config.toml
n_layer = 13
d_model = 192
n_head = 6
n_kv_head = 6
head_dim = 32
d_mlp = 1152
vocab_size = 1024
activation = "squared_relu"
norm = "layernorm"
norm_place = "pre"
norm_eps = 1e-06
positions = "rope"
rope_base = 1020.0
rope_fraction = 0.5
qk_norm = true
attn_scale = 0.359
bias = "none"
tie_embeddings = "early"
parallel_block = false
extras = ["some layers without positions", "some layers without attention", "local attention windows", "shifted keys", "gated attention", "exclusive self-attention", "value embeddings", "hashed n-gram embeddings", "an embedding shortcut", "learned residual scales", "skips across layers", "capped logits"]
init = "normal"
init_std_qkv = 0.0361
init_std_o = 0.00707
init_std_up = 0.0361
init_std_down = 0.00707
init_out_by_depth = true
optimizer = "laprop"
lr = 0.00147
beta1 = 0.95
beta2 = 0.95
weight_decay = 0.15
lr_head = 0.0216
warmup_steps = 447
schedule = "cos"
final_lr_fraction = 0.03
batch_tokens = [32768, 65536, 131072]
seq_len = 512
doc_mask = true
train_tokens = 521700000
steps = 7277
dataset = "wikipedia_en"
Each number is 128 + 32 x the weight over its row's rms, rounded and kept within 0 to 255. Layers, rows and columns count from 0. Numbers have three digits each. The size before them is the row's rms in percent of the matrix's.

# down: layer 10 MLP down (transposed), 1152x192, rms 0.0908, rows 342-355, columns 0-95
# up: layer 10 MLP up, 1152x192, rms 0.0982, rows 343-356, columns 0-95
down342 110:176133123127172074150147129126102117145180056133178133081139203101123113110072088164125146192127152192184154237107123175118132156160131101124112087219104123141129171147126105133102159116156113141104154100094143124137092165109109118116127164134078106110143055135100111137089111094087061146
up343 103:206125143190142113148168123090147123129141156172130107107157135115111132142046113104118191093104160089140088104130169094116064153110140127157162103145079133121074123097150143123169166146114129153121143191209074206179163125098048148124184181142068108144084102106111141129148122146188173121
down343 102:092103159117139154122139142124168088166148145173118061127087140074180090137128109107107132134093140187131109061158120186116116111177155118147052127137091055171131078104183134119172129219099159148158065134158075104114092124088176156157145073128071097154132171163158114111107139128158114138
up344 104:114167117119148083152122089181056123128142164153110045127175176137178135085142112082077140137173129136127136058085135109073120154148147125147147172089109121160132109106146095160198111122143168177134159071093137159106154150163104152107025161127098162101119164120097120107150141107209136158
down344 101:076090127099145115142107100143116180117122139169138042154092134110109138163123158122069136116131120130151155131151158153138096143110164119057110128128142130097124078088116081122106191136104162167132140189115118175106114145125161170152119162148165139122164127107114187107137098193122107178
up345 102:086201124155144177100158141106196147173073177106082162070151127092152119105138118164093108130081139143184143135136107148138144087069175111105157089092146150137160130157140098116137110121064133157126182107098117169147128161091182154158072121134112131143097085149089121120060122118113089163
down345 100:090233173121162106142110112128102143117133133105113161084133122165157173132093154119123107152113138147155109137080159123116115098091058128159128098099117100111168138103173098110162125103113128100155131112136149108120112121081175185135179136084090179155101088136126150143094109110120128084
up346 107:129131099157192136137132123133098105116134161153103158101108101149132157147123092171196091107144119112106153137106136117128113162089142181114112144157149188091106130101151102111101126091110188092127129138124152127174103111124133126106143113141095062132156090135121120128093127126063189076
down346 104:102124128085106140144095144179145103107100162130145128154137121187096057140129112110144169149107121155109086108138142070140139172147122137151141119118148098133156100089151127136075127094133126120179074172195178087128103113064242116133119077133105138174094128160160106195179110169156093104
up347 098:158210118141122109163098134081162175137170180132150102142132107163097116141114144158116135141102126108126098160146149112149114156071185118130143167186122134032107153099086116188127131111133142172090121219097141114112138117065147126105099194194089150109135094149127155111129109081131132116
down347 097:152119111106134154101049120113150153166117134097134120099122138170091089159115137111150156122075127110045148148092147162150166151105102069138109131123155129120142104136131128131143097172090083162129162107127102157138105104084090161123117072162118156101099141103163107085128108109111160137
up348 102:187121131139114141135182157095112140151133111091102120126211134126157204184138111124135082123190113114146134075164151141112091090131137080124086135045139119108089113107162192121129150101098136125138179117153118133119119106109161128112092141153148140117135225150122092148110156141135096152
down348 099:149128132123109096068157084102150148168133057157107104132114194142140146113137110095144150110103113143148118128113103129152099171124122144130136136116063035126105125030121094151114160172064157138139070145080097097192123120150114138109093126095210070132117133152086144104172066061136131143
up349 104:129109132148183157140180123133105144148063186157120177141085130123133095085119112095115145102115195128115125079077093130073118104102156116137132136106138149089126111201102095111177104093105128132122188130114113126128111146077106128107120155123135101104123119058120143179118119123070158198
down349 100:141139144155132118161132185134097131090157148170134140141088109126149100101144179103181125164188140181111148143134137098116153066151117166133130161099146187115131111109072115125114088136108071122190132142114111099027167156135125101114135141164147169088219082120107122143149134065129120102
up350 096:117140139111089147220070121094148179107106163135104120135149143137099179077106109083117166161087107155105166093113114072105150140111137148088092086061135106134150142126156255132141174159156079147158135144112123152148075053140134120115136125091107110181138117133164134127162084132092185112
down350 101:135150126144134135141135142177138146137115131122123206116036158153135114127102095096127140165140099105176171162083117056113150105132092163151139142173105125127108153081166124139118117112127130079093141136142089139071146065140136089199110131107103151139136118163145099095137184169111141144
up351 080:150063109093189135134117213106124161102160126129139138151141123142144120134091139194185169153130089145138137051127120117099112140147104147161110114114192124106087141163124134174153125154157143118098130136173150148084185105107144097159178155157162118118094120122164142150121078100091076106
down351 077:118151124142074133183138147173113139102129125164104114076113164123114126122160166077081114109155165098104135171140167134140135146135165124137147111138066108118146101119129092110091112109084119127154122160115103120152040148150134166140092128066041180128106180140096131096121136124164162131
up352 096:189082132141124104176114123086138142135152163097157178082122120076099159102139122121162108102121124107135136074111123094147112081122185197098153166137133085134176124095168153132135182189139187189159130098124108103137153118088112133134127112170105114095133129171055120045175092086128150113
down352 101:109136121166089172197066111165133154063164090147142117117206124103160107087096166079200177117133133143083112142150174128107181131143103088174157141101149119116125123085131118099107143152171130171127149130110140118059120126094167079118106134119124133138125114138063099141103137123097184146
up353 106:190179134140159158057106170140179072146153127060077134110192118086130123132051099101122115146156091209093106137120163145150155102162131093082120136110130128101106163082076125082115093096116112187101105128104106147134160171144144178101156123141149065147130162119177097147151171160135156139
down353 101:173027164129144084193090135113122167100079166102099097154124084103132062129140160089090125099168127126138158144124184147150111101168173077118111186159083080093109148136126139099147093123126166152112120152123134146148166128119165161164089167101133170139113150156125193114138144155092109164
up354 100:109105157135135129113199155151163181090140148134136124188157115170079153149134111126185128133084162124090040147115129124109138098128131164128091090059145148122121123062077183065106126113151130129083085118226118092148151146105163115151081151232175149143128108123074137070137183115138161183
down354 101:094151129117135122168170142123163201100097140154127141153112093113150131108073069117159054165140156091146067097139098168165102072147146187183104119130116136137147160061143179125111085099158095171125144100142083158066111111148105122140052122117140060161146065135103150124104188131152132141
up355 097:120119129108097000151161171126057123111150189098142084108078174210144137080132137110117087121125137110083079111165159095071130106121091120061114140129092158133092142089084086106115152114145142110139086130108152108149050154147176100105172175130160149139141170127135124120136157115101181108
down355 094:154120124136213130124091043202202129129150091116161125142099160162091128160165118138096137221195133108124128145104136144150138137109124185119174119087161094098193080163083119127159113113095148120130135128188176082059105122104113106110156106132113168157119158071120112210067134140142148149
up356 100:125121141181135155168114106080114066116129150093133093186143145160070121142084179068193118157136161115118115113137112143129185184117122113113081149094115088136099155115135133109123163114090190136163226144125056097154150108103140138116152103161090111116105098142142095119147159099155121098